config = dict(
    n_head=2,
    activation='swiglu',
    bias='none',
    init_std_o=0.0207,
    init_std_up=0.0972,
    init_std_down=0.012,
    lr=0.00388,
    beta1=0.9,
    beta2=0.95,
    grad_clip=1.0,
    doc_mask=True,
    z_loss=0.0001,
    steps=5837,
    dataset='wikipedia_en',
)
Each number is 500 + 40 x the weight over its row's rms, rounded and kept within 0 to 999. Layers, rows and columns count from 0. Numbers have three digits each. The size before them is the row's rms in percent of the matrix's.

# up: layer 3 MLP up, 192x64, rms 0.24, rows 114-180, columns 0-63
# down: layer 3 MLP down (transposed), 192x64, rms 0.177, rows 114-180, columns 0-63
# gate: layer 3 MLP gate, 192x64, rms 0.271, rows 115-180, columns 0-63
up114 107:550512521478535539499578491480495418549531490516479459539562508514517494456503439548538557497525508450507528480448514416494467463525491493482496441446441439490553515521575448444461440496467575
down114 109:594547499454408441495493555508494542445541479485553487508557514472525485475531582420453496548473471463536566536491474593453517478536476516502481535477512456539536457489503461478518527519457530
gate115 114:428570436546517452448509499507535490483520470504457450531488546526516482434450468532490440543500510389485476498495474475475531512428445473474553519471532475493562485572585492528448475518505541
up115 117:481543486530455491434440588581467475487465489547541510524564456460441540512471495495443533486490434515434451452526467563545527557538490495531490502461550535518518473455540528436449541531493500
down115 114:460488528520422424476509577549470454537489471532491531565533493492488493498588514612423532538487477494493430458523459504497532463495449538502453465456454519519503513543532486444518447475456508
gate116 104:512513548530528490464438415492532489552544503443447509551477534534433613573503459474444487478483468567478480509474531496518484603494498520498478487530507498569471449501502448489509544448511456
up116 098:412457531525523447520553527489517570536410430510532540434534476502482477558494557521480455478482513469544579476506482550533559458505534511532506544540525501488522451462519460521424528561523530
down116 099:521488544504474538514566577510509497506453470532547506472542412439588414495531483521455435524537524458501391467509445451506520453485491441535514507481488482444510522518491515515523563542527479
gate117 108:498540472522566444529456490455483449548500479441486497569572517502412467473470487611486478469547491476525599475472480493522509511481515489522498531437470434461471535529575495495466498520563515
up117 110:546474478476471466492563469562515499420483568519548491491455497461593514509519497423478481574473549425490440489501495575528538487519471459457516494516491586441490477519548507489528490428457504
down117 119:487544500487538493526478536479476525552508502483430482529506509536474469499444507720495519507571476527513566493501483473496507501466477533552458498487507485518478514533546485545509514530550473
gate118 100:496483482514514506516449424527524546495536543561538579508435505505504533533455502519488520520610481503502530486584538524417511492500540484562502525461548484562452469432446457522497539450461546
up118 102:454465517540494500447530612483504485466422495442547461551536494491520500507515456493483438507437507471486439493454455547518578474489449536444548508527432496562538464526538487454485427504509457
down118 102:531536542470462509578476464482515513486502482520476471502478476515530561411536498609466500534468542511440481435466520447523507519571523459517466466514483499514478454501488542548421564499607497
gate119 084:472499509499518454442486516434442583488598526498442497531526526575581447450474501489462458511439521541476497478505561501466443553508480503489479526532460522471596446473460504447531472498520506
up119 087:546497553510464520616497427466493460418524445512491462468490510503521447571467505546591526488524521540531478498466469517529444471526513525484478557566539482460540493519453477445475509469427474
down119 092:536518512430467545528485508487542494454485517539459435491523503469554546465506534557454449500490539457416397504443543509478488530472479458537473459496523500499552540436524381521536464489507466
gate120 096:505572504591490497459436530473473509443517474527482529493527517532476416463462543496522526539485528436489506474509457432385491582465513539499492529510476410471501544489535443524525475493458537
up120 110:523435500577515565526401530464595484483521499427461468548522541568447556518478570507529551526547440498486488447510511521494474468504493454560512488498510531482435499479518468515430505511482537
down120 103:535549528441507533419518491523447458526513476495534448498550514498559507491486469527509496493522459495549487541536531369541488516438510467487449429440537481497508528562573477459417498490499547
gate121 103:497513499484533431537436418471511470516454519516515454479517509506472471540541415513549484587493488525472515467483564460502487519491478586487458461436475440523539506539501603528569520449514469
up121 107:439471464492491480472542459527516559411459479485432522588445527475490486523501527524457458486553474553540523465536552492575573527554551538509480498529465539492509466435441529561517558494503492
down121 109:548474562534482534486560558537475487507477507581487527496481501500433508424471482455463555472519551528494378490526488558431513537476556455556490469518496512484506470512508389549502498528495492
gate122 108:502523632528509537527515556476531500540587426478489531498446528523530506550445469472476490431521490499556479514540543428449488493470484541554514530479494500508552549494439480549528496433466461
up122 108:491496478506447469535496455475478509489423544485469545525522518500482552433553542522511506601513481515436506410534456542543500536560447479438477502507473503536445415507481427527451506553488538
down122 102:468556524518519508551470520490523548593452521490492571439478455512523513574552528570498503503485487445492436439513529414519529541472550562427495519518512496558485549517512500472549531448490444
gate123 100:563506529515536478485521565477514425535470566543424620492534551484503429530486492503535492534505529515504551443463411461478550535476516484489478472466487495508526566519498464515535425492524554
up123 105:531519535565537529429518485524498514475518489597481557550594541462482521496431484492492427501533496445505497514505468503469502510445479489480533486491454570573459514535544503400550446515544517
down123 099:414524569424486531475540515519526433485558431538499461503482557553584529497483534529422498454539500537469497529485581539474484464460578473512512454485504535497408480488504512504519483490509466
gate124 100:517537596479532550586565466470461440452431513510498556478543473535555494451486498543478536537508443528483466493562415472518522527501494530465557472434545507503467469541491507542517487484514429
up124 097:508496487440551518590577488508514430431420528541467493486498510497559492467445537498516579496478482521540499452503487511486508469495465539493548430512540521456475492567539545496421481544533420
down124 095:466501414471499521439519513530481478465524421513518464465504536471493480485492490369583481497565530434509534577452514518461497478524521464480523482475472569436512522487487505547565452500483553
gate125 099:522529561472452468514463464519425486512462518554466490425471440540518519446505404471519491543540525526498477492562521514455481509471489548435500604520494463532526563480447562490477503451528557
up125 101:522571489533508472517508472482484377492490575532514443509451455559533531510541436517549461448513467503520510567488536461434460505512499514481495544405553499495481488603483486464524503469477478
down125 106:510507506492498515511480519491409516542569501535500506485500460506499478466558477296543432517516500493473510502520539503475484434444539550475553500542481473477501494476470543513485504461525521
gate126 121:551523555482474534537473548511535495521551500432474501414535525469471508492503549561448492496558484502443525467592485446516574553491468467430496511483462447457458546530538477502461488404499500
up126 111:394523479547512524503467446463515515484452500519506482551464470509532624554535445502475494482509497527539470472421538474508471437471574538553469475517558484543462461517450529522493473499506575
down126 102:414511482578515460520467414464542529459466562509534591522518492548514474506493539502519477500512591521490409554458503499482521506559465521543482527517462497575491522542431515519469529527533459
gate127 092:593421560436447483488510517473500447504460597521506527463505431488533461520513548530558502462493463541446521507464525443465502467511423495550531510461474486548447506481480497469500434558487453
up127 096:431423534469504470393454501499515515457463565511513475494527419472439532515488535480466476519563465508524492498532502497476515553466527450432569522510473440552474433553479526457451450528476522
down127 096:540510523487499517465521556534462474480564489480496468456485509469462532507533514437540513535546528414493463512543537530609489541481609535409477501522519521436542507501519548544564504437508506
gate128 114:520462468503550432490508513504553540509542437536531505494396512502553489516562499467451454546499433502503477530583479465538561552431505565462552562510514524531532510462527566510533518448524496
up128 106:553470532517403524512486465389572491445556506516513496501499510505452539502478482560531463439593558485455488553461512502517423448499463439535484516518451526513519558473477455474498499524516522
down128 108:452564518528543464477442472467489518529557415453521477487542520562499510451450469614487508511518528519501530494524511459476564474528520512544507440499519492502539487500402465592550495535538457
gate129 089:536515466510502499490514423469419437457488503517430503541542489533497496455507433555486483483557547416523422506492433441456579513463458493483489486511554499446463551517477502496526557571477496
up129 096:490483488456468454427505508467545480501480541561520488470512468562488461529480553501420562489511475505529511517479548514511507478495479413536567449389463528462538429463499530588466500516549535
down129 094:517483503490486465471620483431595465563470549531446468451557532571483484523478530544508528513483482451467584438464508501533502481458464546503495486547486509482483501524503557574487484457451499
gate130 097:507470526510468509464488443599531532457576546502475441526534482461482487512477457543506494511472467519462463477533501535486371504519543526532503526463498533568585462521506512403512530471459457
up130 110:549477551452540529509532437456465477509478518445466515562489550519558487488466503532464543512457528535574442424454453517504465521440537414513459504522511519472457460586490546538469542501565503
down130 106:501451553472476474548505477434505491588447516494584473512464516455560531500461498468551537538445578547500542462470520535491502518507585481496474499477541522393444491531534521465461533474488453
gate131 092:519601517546603374482494508478501486484518552532455535473532526458509480497498465482505478478513535508505473513527427480471592471513511531490557522451454428522514465553494464535476470520564511
up131 093:516584454554539462493468516532498465499499524544498535500522561409521506499575447483486460495545504511487461501509472468469596448520537561483582485420455460550425503543492505519489515536536461
down131 091:469516490414543447502489478518514493522594575541500479487505474460483546532519570451465533497436559527545549548452454528470459507483609472528549542494479506519467510479526558496450514569503500
gate132 106:539478489440458532416513500527526401466439568431492518514552498530490497466473439551525565481528498490505473491503473486443508621473470547460510483507566472453509522504529496422542505498492484
up132 109:478505529472476520486462584568507535530489462511484464474476508456483540601505516535512530514567431474569450511522526485525408515531496534478476466448431563524442440480487562550516465545522498
down132 109:502529482527480548466573527517528453467479544465489513559544496513416445476511485575570535474560432479546510513491496509531529536505513413434502462499494483491368485487538560541491496519503505
gate133 099:481504481611438549512471475507531520538513510421513481392438462521447531516503432493498449499493480492433457516534512440437468551433443498442542493514510500473539532502452454530486511503507467
up133 098:504486445630428566490452490501497518561509494437540438465456485504468550487492428475501504499463544486455503512479529527460459532488455471464575470532470526489495545464470503534521517540482400
down133 104:454536487539490560459548455537496493504556509505481477475484534538377496496535507374519534492500495521458510495528564497529441470424545497469549470539500470452488557535472526523517476578471467
gate134 095:514547494498531459486505459457527517548532407444513545558509535441545542448533479528470482497534475569533514466449407484549518542527536565444458480456572546520541432470492524483502544500471518
up134 091:534563548482481476418497470485473469549533508439456565496524488457491484530458462487531444489425506519580460539457472506502500507512511556383528602576486483520505481530468489452508485478489523
down134 094:549507508517491523545509470481518512485510518488594532502522517527552489589446584540453448455476518558589594471502482492468498516472437495449489442497492445499452481536527580483478462538486534
gate135 098:467438491574470541453470526587527496513477528432519526497469475493548470524415444496434464468503432469488477444570549508477489594501539493547553516519510535499434534460531488505493518464503445
up135 094:492470543456438470479550525564462499483538551502514520541526459576508503530469532514606505492472476544510529554474583493492483539559457532515537495481600498506532503555460494471457553438438472
down135 097:502455434469520503487498535486477459480437517453459534496486506513496490482490478430415494483496437474542493487567558560512470556574546435603548464518531573518464560478482511527452535514456495
gate136 107:524419570474440514482437508496562472512495543457440504475467516475478457482413547547478481471481510479415485456520500456499442597539471565490554484536492502514454506504523443569507526490463473
up136 108:556486477490491551431494540491547435523479619498522436531493468506500461487470498485504490459529501459459533539507596420544498512571441521499532440496459500483454532501468475557494580493456490
down136 105:473533453467463532514493454536474508481478449517484526464467506496531470451501482448502479451419423521433575483542472529538415550566473499542592503525567534472496461585526525503457517496481488
gate137 092:546536513546490563518448509537524544554459458475466477437536467472515436529548469541512511486514496536519477488533531450505516467543494527580457548521526537532530470493496476468489583352519462
up137 083:438537494527496423460507561453429503449537585454495577514496500512553548448491532513504454516498432510473481481559432557581518526487541532446507558482486483499538463537509525524489438499511546
down137 088:501583543555506516500527467403514484445535487451533563489500495500521546491467462541410490496485496502433456525511491483502476606437529486483539520508479503526484457491457445484467409568459480
gate138 090:549560481524479542520497473534524606486548508544485603496518508412517488556505496457504505477479489602464543482546503453500459478435548587537459542526452500537460468502501481490511529474528490
up138 093:525539548388509418457565557485527504518475454460452444539499491503499513509449555517485534557508508562496516429469518478437493522489459528491509448576474429476531557524515507451516482557541500
down138 092:434460480487479516502441521555493496591483490493579519443459446465513510496596538505444520457475523523507415543542433508561520523550495486535498479531456588517500527473436487514459463483529512
gate139 098:470448513602492465472508515455508483495490544517536459497546425496498531449478480483415514483507492500440487454455534425426566485447461493509501564504564549494565512523569515568516481522472542
up139 088:527480523478528466478549480472496587512497453531465536458515495545446430564469608503564484536448520490520539485580527500480505467530549481525511485480498440544458443539501408470470457480522547
down139 098:511458597505538516497580517484499522482531458516506574569466452498505498487529574507544468515490487455547527562566466552513464473512487478512452523508505401556493479432423469517499435458523486
gate140 101:508469502553493502495476389445529467513493463505589463483525530482537445514520491550512509543515546553468447552522478485510504497396504513557557534516442479536439427540507549569494473487459487
up140 099:503476468462452505509438477443541508428461550491508478516421553463518502472476514453565449578508514580451472508519529474405463493517528536553440492468503463468463437534507547558517499457501534
down140 102:496473418504520528459464433496494536450435434469513428494483567454443432420501528619492493534530500501481564543516494528442451541501487481521492483499488500474489453542470553535482537492469520
gate141 097:569469533525499453524553525478522404509397562499517466431502474566463512533434535530494445491502422468465465523510516565495523458496476498487550531528474467513403500545493475527455485511534491
up141 109:442491513522507585402494487542461526520485510439533513475413477429450496475519487511515530462465566489520446532505490506497498468445534489496549543466568520507533494512528435457581458571517560
down141 105:525516551473479451491523483472462492584468536458519504491533499478484523545473545422496559494494456481502336558505532534500454477453527485520434496490453465482496543447472425533463487501531502
gate142 104:472500485518553549391477517447577480450551543469491501582508482545469536495484429540513502505465484539421484498499461516542525535448503563466422483465504459545513521545481464498525539474430540
up142 107:480449444518510482499500454471442474473491448524402508457509414490580483515517536422482466465514494510494519491480552489532480465529441414475470445516538505462485443507573536545557538568486514
down142 106:541508517574493502457518525483457512480517542495432508509476490498469507508456523645536438487529553544513550486495502458555527482490514495549456485477532541441473536515463522512502371463492440
gate143 112:529502549463403509458495549486595505466515514445498483482498430488510520577484520537517522559479507555435470491478491443460459533455510505449483577518478493497514462532553493399482485496422469
up143 107:551501486549528471500560510577457516572517380476512501516542531463484475467503530449483439461463552554514535428490562511491489478511494567456503518496483515575520489542457478532530534471589504
down143 098:516525501602514441452399494537554532474483531464507533458537471478487490479578452491503525525456451554523456562508445440483487463532433494507525540420443559499480486490516503480510475449538463
gate144 111:462544548448474480483505499581486524558515469457467567497502474464479524536488404492524422534533463476528521388541521504500537543476494475533462485523440489565491497502482509423500503502550591
up144 110:491486536556493498458517526443571541490585462499494494508525511473491443457462501474483471456412514578495502515521517542501453484526541544444506578468424562527450478535538441489564445547537484
down144 113:506496497488441579526483497481512424557488523505495476455513474489552579496494460567554496482529538431496437486518512458569533457463516446444561535546458501492526564491419547554523511475468553
gate145 108:501501518439474528471491480589518524533572452534497573498456517484515602494483445538465459543512436463517489472487479537529538521441515524486463466460473569468543433508480502459493479400542538
up145 100:474482522424514535474517442498521475506513451548503523539482484474567504475520445514513497510480488542549468571479454520527530509486622569463447461477427557445563485503484472414569488474495496
down145 098:451507554419485529478519424531443479539486501537587524502493544451481558465436462418497480472492532465497530465467518561547513505507492559428515458524574478492469482527443494436514554462508528
gate146 109:463496545534470590531530577514452503531444492446459502533548497448538490475490504593490517504607483462422516498491471539468486507492533459526539517555499455544465434487544482497475518413520494
up146 104:570477557485499492472501485487593523462580504515563522505498520496483492526498528463503529559444481526584455475528559513493508552461457480481506463467452520522445471567501456428518437501608479
down146 105:558491574449508544562488513536470514593487514520460504443549464433426460477489458524549505541495554572481473520528462409512491482488458499475489511468496470469573524478481515583507496440522467
gate147 118:541528582449484501557467560570529475444537504481459538468576511470543441485569567550475502493538458505521509508528437493500563533470521528467494481517541491520475509517494408474512563428497446
up147 104:466458497510578479501485461478509424611476529498505535585440438575457511459463457485524504554485592449533504495478549505483500539501452524540490507502546443492535494480544521511497435519494552
down147 102:477486512490459465498504499465481482505451508493504545482492484543509472465529526487546458486553548475461268480437479456511517510501480536563512526486491473497498514528480529500537540503477497
gate148 115:545496686528480514516490549483488450483471512451528490483467474528551453514538530509536465532526547531432493472443498505439501498502487554498456529469476480486500559572490434510473500544512491
up148 116:510463445472503468479543543495495485481551460512518506451544460461399449530531523485523435495423525472513458603499453512507553505488548493497528498500505536495519432493527467501618563506461446
down148 111:465470494522492498547465451548521518503517482455529557477457437519545572520521454677489499522478510506475547541460442558499512517519526485502505496497473491518533428446460496512472501486429458
gate149 086:538504548530534539644545398468480529494569456521495532559466487501541497432445496504503500523544513533467535481484452482531476509487484537490501564447445545503481496418489485525518532462518469
up149 082:523517462489491466487453444534458521505501522478437539507566549535478433569518457536519524412495584405532474545492520525489516493479513597456524488484507486525478470533482425428526528538464476
down149 080:542413441515476463499509543520463449526493432478478547503523452458519489536465557511451411448473438552528507490513549449486507536488529544514464461451472402541466444447502523526501541503514446
gate150 061:539464584487551442470500481461534551488478458432519563459490531443538505553450473491577414475472474550529490457554456501497448469491532527517529553472532463503551542548559483465533467533522461
up150 063:545553549608445522472496487538471549450534517561490568550486497518448504458494520521480452487426516495463523453432483506499576507508544512476479543586461496564510458480528504479487475580463506
down150 064:501542518551430512503529505505504540492510481492535611544472499525523515494561560521505445552446605494480465485463539561429494541501484441513505457441486477517454461473416539469512488441508530
gate151 076:477533539589551546563519435520511516533516461438565509493506506476492484461487457514460480493407484531513485548485499496513511507513533558547544523522523431567463495435383500462545541495493453
up151 076:396495470478475482474497497607512424433464539605487516528503553504463575490493451496440516588521457480489466478469473483477454530494491503530494438533518459538492490484474519549492539500470543
down151 078:535578470507539518502445539456434497533504508463460449536511440480510519533560501563544490481492517459567590495502498546495438486531493579527499504556500502512516465446378549502498557514509513
gate152 113:464524562557478506528480566502507523509546536534462524523432449507541464513561475528472501528469447496468441451461524486505465490498529458546548565430531453466479456491531457484446373555502503
up152 112:465531492547504493573437468586420464564452497548454529416484540500498505591570461477489514485475468520508502515484504472504526483505521485559567495500555533518496536417470516538427545517489504
down152 112:489502403447480439521432496448532530508546517546463468512533512515532520517435487512536470461488448476491590465470448543547482561532441526508544514426547536522421510531518484505473416511506474
gate153 111:484477549437459518431424542543568516497524510491464518506546541516512509459442563505525484487519426492468424509514473515444471522510460529474542574584414508506511423467534501539554474486518497
up153 105:472571558558393500458517449488479466488546529591489514523514504550504449524424521519497544582523487551494490405469550591500470510498497480496499464508517440478515484443500498507509557482502498
down153 101:471544456477502518573478496615496460486490461503485457452550487506485564446541500508521519493549520527446525553532501428494522443499568490448419473436458545485509434493554545543520540469486515
gate154 094:543569529492514501542478494485562510518535499506519515536472512517499526482474460486438523567531505529465534559568476453490549569469481538459440558476583549465545473551451454504504522397566530
up154 093:526560484459498554519525458539516514448513492592517441598520564503452550517460456442513534530536519507473560583515523512491479505496507517459432502498543573434521481507550525487446508517568515
down154 099:476478483430462510492558468534499493503571554593497446526536535488462492513456478500493550480520530453479634548439500563483493486498482537532482513468498572449487515521474480420450535498531540
gate155 091:531498488432509521497437442491474436527579539433511490584471503472459551537523516507405497482445487474438450502507487517521520551455518540490439502516529476498428462501481498526446519481406548
up155 088:439516411547549513460518479535472482481534481442516469503472467501462525439478476493508429569476505533507460516521444503487511543468543524490409532524485491501495432406605521500510506543572474
down155 083:545498453515498421496499438527472523497540531438458457567536487463476489480512506451438477479560524416534467529503600490419483556477475503508493508507497469494425527525523561511505429554556522
gate156 098:462537525486506553486470438598547465490481556474541472521505492553456565472498491478443474511511505507488466452569452504460534596536505481540439538533451467499494557488439464558474495436558479
up156 091:462506450551468429481515566472495541514520516530510466462507504510522452537542479422452514525474520542416457512536465495459525560531536460515511556456464445520524549485469506477411549584559546
down156 099:501538496537468575506564478533440453524505491524482388504496502558463491517515474429450481496497523494459443450496483499411538527515521512497437475511528540514439494451470409435468521507492576
gate157 119:548505537513526526645480519510553569508486465452543541498451504547535498520527532503476452476492444529493519430501516465471496491478513557504526531512481440529504462506456397478550473541468423
up157 110:532588479456515535535540499502511513516492435491575492471446579561492479513548524494522412394500514500499509470500495477538466452578533497486479508526496518465515498516476452522593431533455452
down157 104:412436469514483432527431466474521549543510460535507500510504459532546511508429516493440565544495468489514521503494470561502486428417487543512503449487461530489485428451585511480451506565530504
gate158 114:497518462437524543552460503497519464501478548456568534481500476504475490435548464549438563557540485497475459465539494468518548494461475456532464422459560483477472583426525548500422557496488503
up158 115:547454456554520465531520495463559536445457463497446513586507513453540423487498483466478559493544434518453492521530502478561510400443523457494463423480503488577482497458447487461487500516473489
down158 113:472518461577425483462539432498495456469540478559526460485605540512520473501560510543599489508482491515447565486515477479483538456460514523482487565465517597517522471528485558486495539467502527
gate159 108:505439494470534429531513564469558536437496547500471609514515454504499447456510510521498549508579419499510547532549513535506517496429417533509449487456491440479555494481510508429488493496516495
up159 107:520454523493530506517469453540518534437484485503474528460480497532462478473445429518522488483508412594603481563529439488547455529439537494480455498469549476475510550468506602513511533518524465
down159 113:449568433449462549500530535528519461490532523475470466518517499493497512487509482384486484502462486473478547474515472474432513473571460488537529523492510558482502455519490331524530472486515503
gate160 088:550573533466556547531500475476459436488472476506500470499467407520504463460509425547520418519500550519473495596490447558449521517498555523525503561468483438498556460516500474505552520479550465
up160 089:508492545548518531489533552425518504504440519538586480461508467555493449516485505492523437490458593464484571438432475504522465573467504524495472473528480431519507518491494489481564474413475445
down160 092:495447497577457536532472521513530509496422523522517511496516587546599566570437523536519521522461547473490577450520505433554502504472429531468541530493509510476534512456526490458504539489563490
gate161 101:541507533459495560558413542507492533515421480524567496539486464533517499523465521530469495418460476564559455501524453445531478520506480537453452472452463469475539464496477534496501576405516458
up161 093:444522513490509478489528407529545516540470530415423532475506573510453501468498483472486479563586458476451462465560535504485544499525502450503489501585474559569469452513521451501538520539459513
down161 096:481465499505475487553474477472492484462501513499473491535417432450500540554488508659482520509416464487493541458516470457444505591486491537519529548468553443485491519517492537543471450501520494
gate162 083:458478490544491494533512519452592553500582489502501546486487520510508522553451470517491487537501520499468493548528484417488473436446512532494520500427473581460437450573526513477439418512517430
up162 076:463498472497459537560493543515512451507524467502488498455576538533516535583531467502515487485495517488525497580446447442479471402501541541535495499406491562496446483542577499522492533527561439
down162 080:538542480494535524496493492551517573486482584480516434564557478481500481517441440445573495455436493489467513503453484490465447464506483468490524473473504510457464528563545551402459461571455482
gate163 094:532556447512490505524504500473513514505473591484496471525512452453520541491514532487465539464561458533476420458510419452516518483434488512420487552447480501517549514570507456506556467477618507
up163 086:477482602516500517513510412514547457540507437465503573504457512565495449528494446532536452494418540487482508536551505487455453527508516497518466474558564502516459464388477487462487497463470527
down163 089:498488488542470500493478452474477519498485581482468541492508506420512528462466454579463523504591455459505493469516523439453600438472524542521528475473495442491557478553496438561556470507524438
gate164 114:495451561546478541485481529522575492448533533489516547505542489494519518520415491558480474463448521533517438459490510496502431546504528476456482565524444464513469497611530396483541462471529475
up164 105:524489551525464446498512440495496529507399478566454568487548477467505554419532507476536485505539460492490498531507527466502501464524454556521487515431409545554449484528503530495458505498567410
down164 099:555454506544475472520501430474533465538517524507511437529521444453534551533490517569486426503512489481446493530568559531537469608511490492544513559459432492527464545459469504440536444507478541
gate165 111:492462495504490479535529494450513538465496494462440522496472498488445515501511476649519472571530473512452542430478535462507485554469553494537443504420489452467538512515418484486503528469479414
up165 109:530576484495527509512476470526519449523486543489534493490473495544551531503471518451472502464509548586490452543548472534414554488495418480442522465563572489530517444488521515570448519451575546
down165 105:439519528465518487473464531462502502470507480456475512521490485535560496451473516657398483566531480476506509508471437445472556493524508536475485502516497520482592523471430473549515486518512456
gate166 095:605503470506434532511500463495531573598467502520454488508475404533496542455470507478452537472505454564501508541549495478520480507568532497527514478499497545561432443471414480516485517475483514
up166 096:487588446517448408527474486436495478524520466502482463481526486496465498472464523493544462492471447495521464476496530494502504546532377436575572566568538480507508477508509454524515467496529430
down166 094:532534445544453471488530513496521556505524456497429384504488460503508542476505507412445550459454538495517485521536464447549463502572520449559543470505524500542422464503561499516542514474470540
gate167 101:488470610466513496432512568543511558495459469508493587487445495548494471420475521524547429479517490478543473433462472485460532507505491471485535516511446523504529499523513464451569409503512444
up167 096:490493517473530495539521444569479479494552440490516479503575475447524507554553482501523452555540481482569508565495486566558479604469517492531466459524505548495548511407470515513488562438506542
down167 095:418515405487486526519507502470541543463511497502482534461521585560421492423425460575488488475490462493539511429497483420535497462498493453477500540495566499562503561483528520500494490501507445
gate168 105:547503482402501508537479540446500422519551457463526521431468538453501382520566486556542516476498509517471531458473522493495486519481457492504588464437537485466583490485468486525493526464534516
up168 116:448509518492527483516512545458525547478555455492545492456388510451520473560445594543522562476499515479534510517518509542572505577495505514514482475544466457474499417535510477511581543523474455
down168 112:472550516499501524416493493539483502470474521486495577507483527519441641503487495483475482504549500493495468525520506440538468555511552491465476545503498502468454533602518407479473517466461419
gate169 073:528548532532491551627506476450465507526554453510484474503432567487549517481503451494504451514533537554504512533565472470519519543453462507445441484471550448540424522509499514578460520489546492
up169 074:453502556488459520471537517486587480459512460453512484474486541486512588558476557526527542426471475466523459556459528493468471483476469551535535479499547565568519489530449474378514480507491477
down169 076:515528547514555451519452530534494538557481523480461515485527504457503546527449508462526447518485554529435562498525509412517519506505462569495505491459450498446475417550490505542496474433586408
gate170 094:535499569485556525566451448454509455462536483463467561532462472489500542529532485504520541510452515530505481410497464461504471503471524589510522541514552452468518575498491473462579610486501495
up170 104:530477515511507510550476455500491476504542522535494492451503586484462501394457597520495536516467493506597477415520447550539503506445465505498560563519415511527505501536519480526459546459468490
down170 098:470489511523517504438519540501560502551516513462578493473498517527495522509476466414491486482497506481477461597426559510480571525454528434477464487461505526477544493547487474540479592519418418
gate171 110:505541495555478485521527531454468469460522535476495543490412482486492543526565517505550452502538488469394470494493590440513456492471519424489453431477498484441461477541481499533528541461432563
up171 122:473491455446511504483473492570419509503486518576496477464555518525541485533406480487517530492505558544584445464484462493552457540480528549558460531501456507581465441510500498451516522520583483
down171 116:550515498531505522537476575473493526521466471517504526535473540473453445457488473600465504479509392517436619515483544442472475530477466493481500503437483509506554470508494450486530446548456455
gate172 109:563465543497519501538401522480506456491535528472522576532512407535567498538501517540503435554503559504443497486527549440476517542488526511507479489535535529439509522457432450436565479471480463
up172 112:411538492521452458497579472487529569518443482435486477489503558479492502409516480502485514491502468538523468499543437541480552488503449501496510489464493478547533432506576486547409469471561563
down172 111:457484531555526483447515505507469478522524502457532530480454511537498488450515523616466466475430507448514425529480526425489521506463579535417499581510520473454490483470472587560476506527501518
gate173 091:487555491479484416521540507487487451482542449499485541416465499505470498459575456514512486525637463468562501479536506468536605466468527494467514500552529499468485492470527498482482574463529534
up173 095:555534527534553466450482455493518493523428502520524518493567420552516435453526524479544442441568435527528532510486472513497525446486506518452500543573529430511503502521485533401479556521508540
down173 093:512474432454546510535465435504486444460496520559509577475474449483500444474473455398469509502482476563517555505493449590497476469467517483496523573468440523542464447527517449519441491533476524
gate174 107:504457540529419499471529471525607489562546532524481499511523517521489462484495479513530412506492479496432463477494567455431525527482531582526493548537494527525545543528501430459459506507478404
up174 102:500524536566547460544547498485435486469530478525448510541553523526563459509501543509491557484472515504482496551483415489476472496480531497560440535501592501500537571497542510497407515528473394
down174 099:533505513504551432521545512472521548506486519499469487520520526513553428546487469468502533503439511546529528473468465445543495514537483531654423465469574482469467550477546461545471533509470468
gate175 095:413504453472463451524505523497494431504386475538444535551446485607459494532479480505490461557538515486501497485482464456464523473469524538512493457454578492477527529560429495521494493447530526
up175 092:543493492453551468496527511510523523535494449450542477429519515470530492451559579544536478409490507428491494500546514536487502477540437463523489567536421489471498500416598483482497506502441465
down175 094:522495476548574490517484466450515526524483519464479458442514482451488513489528527633524555506527569489490457481536555441566523493511447471479490539455457407523475450504560441562492520492497490
gate176 096:453567487510510500498516490529458564562438518492577484521443438494505498456459468522486487596492497504477483477546544552574503584476452467465489529487440489537499476484467548470499461516594439
up176 094:518420541530509519466476491496616567482555515514483504579569449489539392547475497488500419452485454493510550544463503499494532506514484561521508530443495508551475552503487500483500522527563492
down176 096:483509508500490546525521541465499440530493501378457507443513530511496560586489549539480504496500500513526357476484500431516539490539579461488428512531464529498482482519545484503548507529534515
gate177 100:450524485485556444574523488470504459471567564478537613498483478492534559536478544463503527596486492571455511495588534462511499502496560496522531506498515530513457478432459501515510559453487497
up177 104:533482542458592520499471539495433488474529513511567499500506514498567410509488451466451491609505537559490539499492478523583434515454548488527527510478475535491474517504475486525595564472499481
down177 105:502553509498537475479529534503501466486446511512463511522492442429429558556566531484575496548439535516432471533525541509458482523491499457472498524534496609503455488473523490403462430503473543
gate178 103:515491509482519512548422476492552524484515515442540403481467504503492537546454496519508438481507590510492449559455495548492441553496462555491509521476498470452575554594525469486535522450445539
up178 111:485459468485481520507525483533563575488525557448478533522494455463519469530512523479432540525489473494387511427543463509500512520522543447441489510577497459440453575494472490556468435554492465
down178 106:515515505492472498395563560457446477532495519485468611490489524538485469504537473458505538484432469502496387411519489489415543477483509440507488495511498446519443504517499523513476510562492483
gate179 086:485452559474557550468498548494526529516549445489521525507470476475507536441475529526396501518482493510420450593500497500517507452454550506462551503424455533481523492491528527491426463485600515
up179 084:486484535398547479500505547441525560528545451526511547529549545423521469436504551489517503449409512503526504454481484513510483461459510560429530424435455506480546536467514526473515521486542468
down179 086:485490483552513467498548525566498513567472503471517485475519448492485532503520528331547515548478461473561579503506530511524490519576482536524550491546550541463424470473491465482538501478493490
gate180 082:456554562474486561590451519515500446472519504484449545471538505467467509485483427493541494464473529484502436409471561473415511530467468568586474477564540521478484498459538512505501525481470476
up180 081:521462457542504391489527487520542519510465560508488464542487540473520496562573549484538512510496470456543480474481482478547442447454413523542513498446566563523467509586490473563528487472539531
down180 082:506465523493479551506499562551473443456433476447521440555501537510551494502505390586471544545524454489517558505429444498414501495478529445481513527535508467471457443513471519533500531503452500